Part of a small language model's weights: 2730 steps.
Each number is 128 + 24 x the weight over its row's rms, rounded and kept within 0 to 255. Layers, rows and columns count from 0. Numbers have three digits each. The size before them is the row's rms in percent of the matrix's.

# up: layer 8 MLP up, 1536x384, rms 0.0399, rows 1485-1535, columns 128-191
# down: layer 8 MLP down (transposed), 1536x384, rms 0.0281, rows 1485-1535, columns 128-191
up1485 070:134111118108108116100120173223135136087126133124181124150159133145131084134144129070069077127131136137133127151156140085147143189148123161134131153115133129088136133121139130108085113112131093
down1485 063:121134143121149114160112115134144126151127125130118089126116143162096176112103127106120130083122135140095113115112157162112132155121135098146093137147105127114133166137132092124123111091129129
up1486 096:089132173155120151074134085110095121144144142165131123130077177133136115153119090113150152120078125122088127136140119166126124166108125151151146102165100124114109095123107076117076130131119153
down1486 114:127119140108104148154158135122128139112108121133150113097144139124144127097153131094130097162214132106171164129128120104159141155148119115143144140131173150157089109180136107147148124113103089
up1487 121:142129114121099115072135163125095129165108126175133147149159154147150119131123114154092098141141125121076112131131155081153143147102121107157139151142187114140139100134163133126136122110118108
down1487 126:130093114060117177141147123226127122154136118105124137126092086137139111136129121123159160098116132156121119107108153111131086130188115131130116111129145127079175152139147104159135122121126107
up1488 132:164101139143117127104128163123150150138134142185119190128138122110161099055132104127123147129114131149091117138164147141121125173124127119135124090162089108154100115124134149118111177113133126
down1488 169:118146105128133155100130099127141158156168130116130127128160139125131159126112148124093101174117114110098141065192098147099131176127140125105115159115161111085108107166109122133096177142109081
up1489 050:134115108132101156105068159130147148121077103144111106145196134111113115138142158095147118109159136135143155136146168094148085175121145137131128119098146149124124090119132098127146126079091105
down1489 064:175130161122134109118213134127175137136123131097124139140110149134144114141087124129127135081123173116128086119128116130122122128123087109137112129130126086153122133147134139135136134092180138
up1490 058:119143105087140121143135144080129138141100120123095105102118125118122131106117129140097093128126099183128155144121097132148135076154134120133123132137153134141120098119106098145089114099128127
down1490 062:112141160117162149117101189126146153091143183127114109130114130154097117080124149097094136182124164077146107109153141140135129146142122107131141121125105158139133143112139143133165124120114109
up1491 059:116139087120179105152123124144133097133170131145140128154114109150141129067126118102127161130173087118128124130030133068139108126110124127138162077156114105147136082125126133096106128131133127
down1491 052:107131130122133122144101144141111167080125150125099147132142174125122136151113150120138130114107141106153149130162137120107137113108148165140124139105115119092134156108098124177128119109155135
up1492 100:132148151131160047142132133073099147171123126161099150166136154146146107103138128142132128131140116099128122147113169161110118148100106112163125131135165114128178176134169128091144109133133147
down1492 088:155155169132148203157133106163128107120123107121102133134145152144119171125101135158151118141138102133134115111158113147127134145107166120086135088154128123114097110106117163133168128140128084
up1493 094:124081000099106089168116097131149113145130118114112108122133113139121131123132098148046112141125144127151123211123128100117097144079100118148114133139110111145099126130149104128139146102133116
down1493 104:131163133174103145124104132138120149123123157151121157158097141063151140103142155120179127106106118169131193134120166132126140090163125111125133105099121170162131143145118174134135165122151145
up1494 062:149113117140092124087134093152115166121172118164141124102113169114118106061143143135137126126152076063123182165120128139128098139140139191129116121126113120178146116120113130102146154123137135
down1494 059:111101104138147086144072148129134110104126163150115135150107138126099180120139160176079132171146124180113135090157112111121152094141113120115175155113139143150152116147117156149169108126148158
up1495 126:166126125128116076123123097115123123127117134147119116115143165108114116129150103125122113159165126145116068148134163120158131153115115119154137141130112124086181138148134117149137143083107126
down1495 132:129087151164108143119125127136105132168159125112098176110155143111114120109134107126114171070111132112120117123155148142115146124137137129113137103119118119060136135130074123121171122127155129
up1496 086:140064081147138145121137092067073129124150138137141128150142143125136112102136102146152063129181156121161113135115156086119170134105084163148196112125148115112137200130146115154128133095147103
down1496 072:121127182112128095087129151154137124120101087121116130156109155165120129118130117111121126094127127108125163121096099151126092128100113082148110132146147118136081118159109168122098132148081147
up1497 104:200143160138077125123136107147111136117132113160112126141162080183183077205122159160083096127122134147138127143127137124097172105129115132165144147137124148150129151117146111095078127091119159
down1497 106:112165175127141112128116121137127138095107114151101110103098165119107110064121112124105155047109129201096112123148123122130122103085118121119116148115136122158157142143126085142135118130103139
up1498 104:120107111149139121083140148139147150138117143122130098141097136159128075086138151066074171153114126114112067108100133121150133223130130135140114147187136129141091143142166115125148164110128121
down1498 121:077166108124118138128121115120135125139131125135128169129124114138078112120150098192122106109090103137141140173126099133135094115160131113109130136105111177132122114150144121133129127141101108
up1499 091:135142099132112118148117080135080105156133128147098137151094203137142135164133124129134123131198153126143098115128122143130110131151116178137144152098117119113165157127150105141104124103139153
down1499 082:148126129160127048096120138149117111142103109151139119151116152110084143193145140163124133147147139185126135132135115133103153146108124122122117078136140172140137133129119111114128133127150130
up1500 094:149141123121095109149145096115106173098125144126063099141092114110138187147139107100134134120156166127184137131154118076118128130110155127098131133120135128122070130114149139137133189126123126
down1500 093:115077094120151158131047143117139118169126150160138111147156131144102140130124206118139119112130118155133125102136142147144138181170119097114134141138112094137100154138107099120117133154135110
up1501 116:083128108133152051147152119127134132113119135128053127066121141170116107120135132058088134141130132134094129133179145112134145147123106132152117157140106144097107107149197135097099087094135117
down1501 108:153139116134100121089085156109122134158131137146129168155146132180167140070149137115110116163092118151108151119115134165138109133126172154136129130150141144111125156096086147103167126173127095
up1502 115:125151173120133092075142124153172137132124142133129124132124171125096155185143118122111186134128114150103113134102129122133167132140097158129149108112129124127162115122146134114091153140111204
down1502 116:133129128126130055106111124086113069147123139136160128147171127143083135133124165122143141108161151114137122124141092150140112120129110105165102147107151123128125130100093142117134136104128143
up1503 104:093100106141121133120134086107116140116121142162111133096114124176141111144155143119077115119108116132147165140110138124238163178107125144150126095202128103124121110135134118144185160099142153
down1503 121:120123102118134143127107157090130119099151075099128139118099111123139145137130132138127153185123115129136110110165099120087132122127173084106154116078170140083124157176141160130128105112125141
up1504 092:123167131101101119116114061106115160137120130104120076170143151154171139147118153115160161123173105163168152111134154101149078142152145150116120113142143118112123144130170114093159135066137133
down1504 094:127154190081152132110121118153126161119126137117128113135099115109130118116135115136123181160128124112150100138161109102146141116142101164143083115126165127140170117126122112113143123111106118
up1505 120:166154133189064148089129113149118104137112139118120111149127120124140081140145116140160150139139127188147080153138137126122144126126111118170126163174122142131157149108119117137133175083128100
down1505 145:147110089122137162155141169138159136130153115136171122115137119109123174117059063133129151108083143091154110137117133106113178137125096138143129120134115168106140136131130119107124115136120157
up1506 068:136096136136121129108128123106102118141124133183134151139165152096146129131122110132155118128116127093128156170127107137129100121151103149146119153165148118123123152134132122175137125134128113
down1506 067:166143142141149104143126111143150102134112132102100129141118130117109123136116178136178111101092166118146084105143115158115132150120082138133105094132116130133104117121101137129154141135131123
up1507 089:122054094135113063145126102122119142093132123131133132104070148131119114119149144122072121162225124098121150168109151066153141133135068145124188141153108117140130134131135095100114116137119128
down1507 110:098174119126124076123111175140077119131126138134133120122131144136161142123152159129127143082111139138173138068138110133147115117072118107132147103139118139150148105083099158138143117113135130
up1508 069:129154100113094139161141171121142145123112128146083148142126141105175130135139133096136095118164101125111120124148137109155109146124131139144117167121103071112130118099113139145139130116125142
down1508 060:103124125136144109134076126128138135139113100115164117104131119109116085105081132127092118155116132103168129175129107167118100119164176114119122118121120189151116153135142144134128111092123076
up1509 102:122096118127129070146138126102128118153082116117146106150123157210109165093100134094091138163116170136149100160132141111112123193121109128151159109090063147111093140107141145135086165113120148
down1509 117:122149104117139154103113165143085185113169169170122126126176128078117102126142102138161113134110094126119195164091119135201110116132135143176110135104131124145148161082104167126140138124144111
up1510 123:109100094155069151084135172085107100120073141140128132104120141104135100121132122119158116143057128154108138126195142151117157120145130150177110096151159126102122199131119140171125156103146065
down1510 135:135138144144112121105142069122108121082126124129148107165130145153154135116129117132119118098117095106143108053150132120139138100144113123099140121110116067154135123132113136163122160132116134
up1511 113:112127136102078162082139077050122100143170190099146108168163149113188166137098113116136090132158157129156117099138141146119106114093114146097143131112115165086134105127166116119140124120134133
down1511 108:118095117122135113100087136162135104135106119102087119159097136083173147122142088128141154083123111151135126109153108086136069160130129112167134148173137154129119125110149109137084155090120135
up1512 127:167179110105105128097128161084086096160098130136109123112110145173107157164138136141117112143115143103134108109061144151105094144148141098179119084166133126129127114131164085112128128126121135
down1512 147:113120104125097161142143105153069130096112127145146140108141110110148149152150091123109101138117165119135155157128142106103119089120145120147127096110138123148122101168151054117126118122136126
up1513 112:123130137137128132121137118107119074091127125131142147123075201140160128108132103140144147136111148123097137138138159136132139138096148203121167114099117117147106123135133184130151145125120128
down1513 113:099144152146167119133123116134097126109144139116131160119150166077096157117146114106157157130149151141118104136106129105133143132127125137158138129057108120122123125098151136142126136087128119
up1514 073:098094126137141139138123126114104142136112145121161061095096170113143137100133149092107120122121074183117142138136143153166156178144127133094111065133166123119167129124123074128139139104132058
down1514 067:116117141068134107135109124109133149095124136138160112100057112128142168121111126118104175199077134146175086147162126111138116137134167129094102107146112154146126102153165133152132120121166151
up1515 105:101152100119088141155149077170128137171136117181103102109102119133127130177129102117132155122119131129132150127131142109129138151156109141178132143152140075165138150127141135139135172118132145
down1515 105:128102145145049150163100124131126117108104156139130116145168098157147155106124123087106107142121135110153124127146095110104128143135167098157125099092133160124125109126114143134145135111125106
up1516 061:112120139117148122151149130108104113134145121119074190126125127079143129071131220137123110119137059137104147124155114149124164125104125112149120113114121132139127144132090124141096105149138132
down1516 056:135104114151106136078110142097146123093090129124127136154113167120133127174135117152136130132099152111122105122122129161084156151161134115124073142156135117138143135145146166128116151104132128
up1517 069:107114093136142153169134054119130148144098139098140143116143140114135141105129076146140106148161130126119147129177103096118123146131123128125155108126059102119152146115116059105097121116146114
down1517 059:092091114120139126145094119131112167128093064102145163135075143143160133108117141108080148167167125094158139143081116101135122119098136183102149130097152154150114087136107154091134150156138153
up1518 098:129164123117147079110130108162112149122096126133135074123135125115137107118123113113137113148173143098126144134104134127124145179099174124132141088102126109162141086136133099116156157144112113
down1518 071:127115152149144196130132137123131158139140101129099120132110121153118114094096133125146156116120135117115118114137141123134138123130106130114118148104150151115179120123154098126129101118152123
up1519 102:156136089127096119147115153116147097154159130099129117104129140095130137102131128128104069141099180151125139163149148121092122114106125132146159102090094106092127110112149101132089122129130094
down1519 078:137142147120150111134115057103104144133090110142143114121174170157125115137141107137162092107142131123144106129137081133111110137175153108163119128118145121134111125174124112119138127095110109
up1520 067:132120122111077132149183140139088087108072135125151101152137179158132117128103097099125102137090165169135089159114132110155132145127139141153117139146111120115124122135158142176103130123135112
down1520 053:174136132152085164116054112143141104101124093130159124129124115133122127118130139142118108171124170131120103112119133118092121123171129096124083143119124109121128113116122126146105126088143099
up1521 133:144146125134134107065151145128137118162096139152141168089114127169119106122165098129083163132092134117119105152125140126117155183138138129140133128146115130145110116147120122139089161100129166
down1521 145:154103099075126133111126155121120160140120138123120116118101160107139143183115111122130132120123127135128128111162130134141140081132117096135142150117111146180153111133154099085097140099127121
up1522 104:135157142104136132080136117154121095106086122121147154129153155149130104160112161129085122161127124148096158070132122139126188159126144134119145171121157134145131107132113114102167111103123115
down1522 100:086119135081112081100117127137110119133144113122146138129106141120144130086129124173125121145126141124139132162124130121128112099191117104162092110109147134174098156117134118142140162095131134
up1523 114:139113158115116138145117100144135125151175144101131104184107157115159099167130085136099147119169151149113105126167147143163110117119118111116177089116158125088167125114146127132120131115114138
down1523 137:117169134141136116041106121109147072128137097122163156089122154150144149124105097060146139152132105141138160085084149133114150145158140141150129092129093157126111148123110117113122131143108132
up1524 122:104105104119141146144121139157119135143126136183139079156167146144160091108128156098121169137117151079137113131099151107140101136126086150138170134182131067128146111127130128125130132090137147
down1524 116:131148158128125098146105142116113160090157088104164163122116138160117143114139165138139109110126110113125113137121118160091127128098116112119099134126143137112099135137136153132137102129109109
up1525 128:101071163147143167142144079125138146109112149195132098151120137123135114125142130124108140149126157111169128141101123110124140166157090158165133100123160120109112133156145129127158138108130117
down1525 148:125178147125154132078148152133092117130141137145140166103058168117141129114131062103177149173124157129107121098155129129150118111137119149142100137161086095141147131123134123132092151095137125
up1526 082:112103082152170122154117168111119116119135113095078144125125187117127158088142139069130140115162164146096144135104163092165088141144140131129164124135140136105129136113131125146141139140134084
down1526 087:152136130147103113132047115123143135090144104185113116145143121133101129124113171179108115135107141150101123143119086115106138129123084118136158133162083124087127094091134119130159167110119180
up1527 116:143159107126103105125151152134105112101115118152137112101153131186160191176107155158132117176104106130119124115150115115142115172119137131117115110099130126106121100134108122117125114098107091
down1527 142:047167145106160140100119107156135165088157111131133121151126148106122104117107141121153153125112134128089142109104132144135146063132112157130124157126161120131124161145145086154094123143126152
up1528 074:098085117092139142151124145122105112135134133091099100154135117083139130167127113106117100129105199120099125131127123132153095115136125150141129132113144110129124134119166102146100119128134114
down1528 078:096084132154103108086142142139153134139105145150120132117118134163130107096115122123130157105166155145131140134162140126139102128083123135129145136128129117114139135151126149133067146108146118
up1529 100:166122140127139146067141157123128115171069138132157096162146124178126136109135160181125121129095144109091120091131137173130130137144108138116140133100160143086132082109116123106125091113115051
down1529 106:154122131117131162137134089126116128165103169126172097157128127130114106158099110134173119109160108131110157117113130113179113144135143104125136146137137139193129129138141106113151130130132122
up1530 122:154140107102136111082141136151151088154138168134148110123168168162150122131134100129134132121107172135134159153120157154118128130119150138112123118109112127124106125153131139120148173136106113
down1530 143:104118130086099137141081145154098153167139090112099136125146129148128158121118137190104113129121141140105151123127129134141158155139113119140124119136115151140100125140167140148176142077092105
up1531 116:146065095106064139189124108135128128164121131123080127130176107125135139110148162116090078143176091115132092155105154118126118133099124116137144110169117114148109136120114128134124101133125123
down1531 142:050195170170156148081136167163107113102173096114134118123115157117122125132114133110141151125052150156110121081106113133133147100180129112138084158113140123116145131176147187154105140129114152
up1532 073:130127099117111132130150136124128117122112131121133106151132113127118074170117131155101122128129145111149112126118149064121141159087130115142120180140136108175157125148177130156153123084133137
down1532 073:148137144144090131128115103129119127132101099126143134115132147133146141121146114104156130089104152080133161145115099160113145140125128125115134143105108145116114152122133088139146129108154123
up1533 076:110130057142107138097120132147122083128091116128120101145135096162121076120143146110085122132103119126117124138119130109131180152034119123188128151131166065155141112102126150134130127072136121
down1533 076:147083179107114159141116135105156121090121148148127168117128050114163172081144125132132112150114120140133102153126148150102122144170155130135121115074045117100118121102139111146114150154098167
up1534 070:092098123095148107116136102130150074121127121068099102123171206117121123105132130123108155127165199134109116141136121107149128153105140117113129150093123136107127130148126120141155096071156141
down1534 063:117133163124113124153083132141125142124146117118113114141074146130125136121127110091120105143114140116126108131124161103121100153099130118167097110135090108100127136112142143099134160120138168
up1535 085:125086092104130084141117106117123094175140126142135115099088166153126167186114143140088098133179130074111160187100151120146115150108122166136151124142068138096116137110148079102159114121108111
down1535 087:098112163135150135136062148150178133090135130146117127193124125116115134095158144106121138132133120092163162106143107120098128155096161101124127130119110120155148135151135117135119130133132168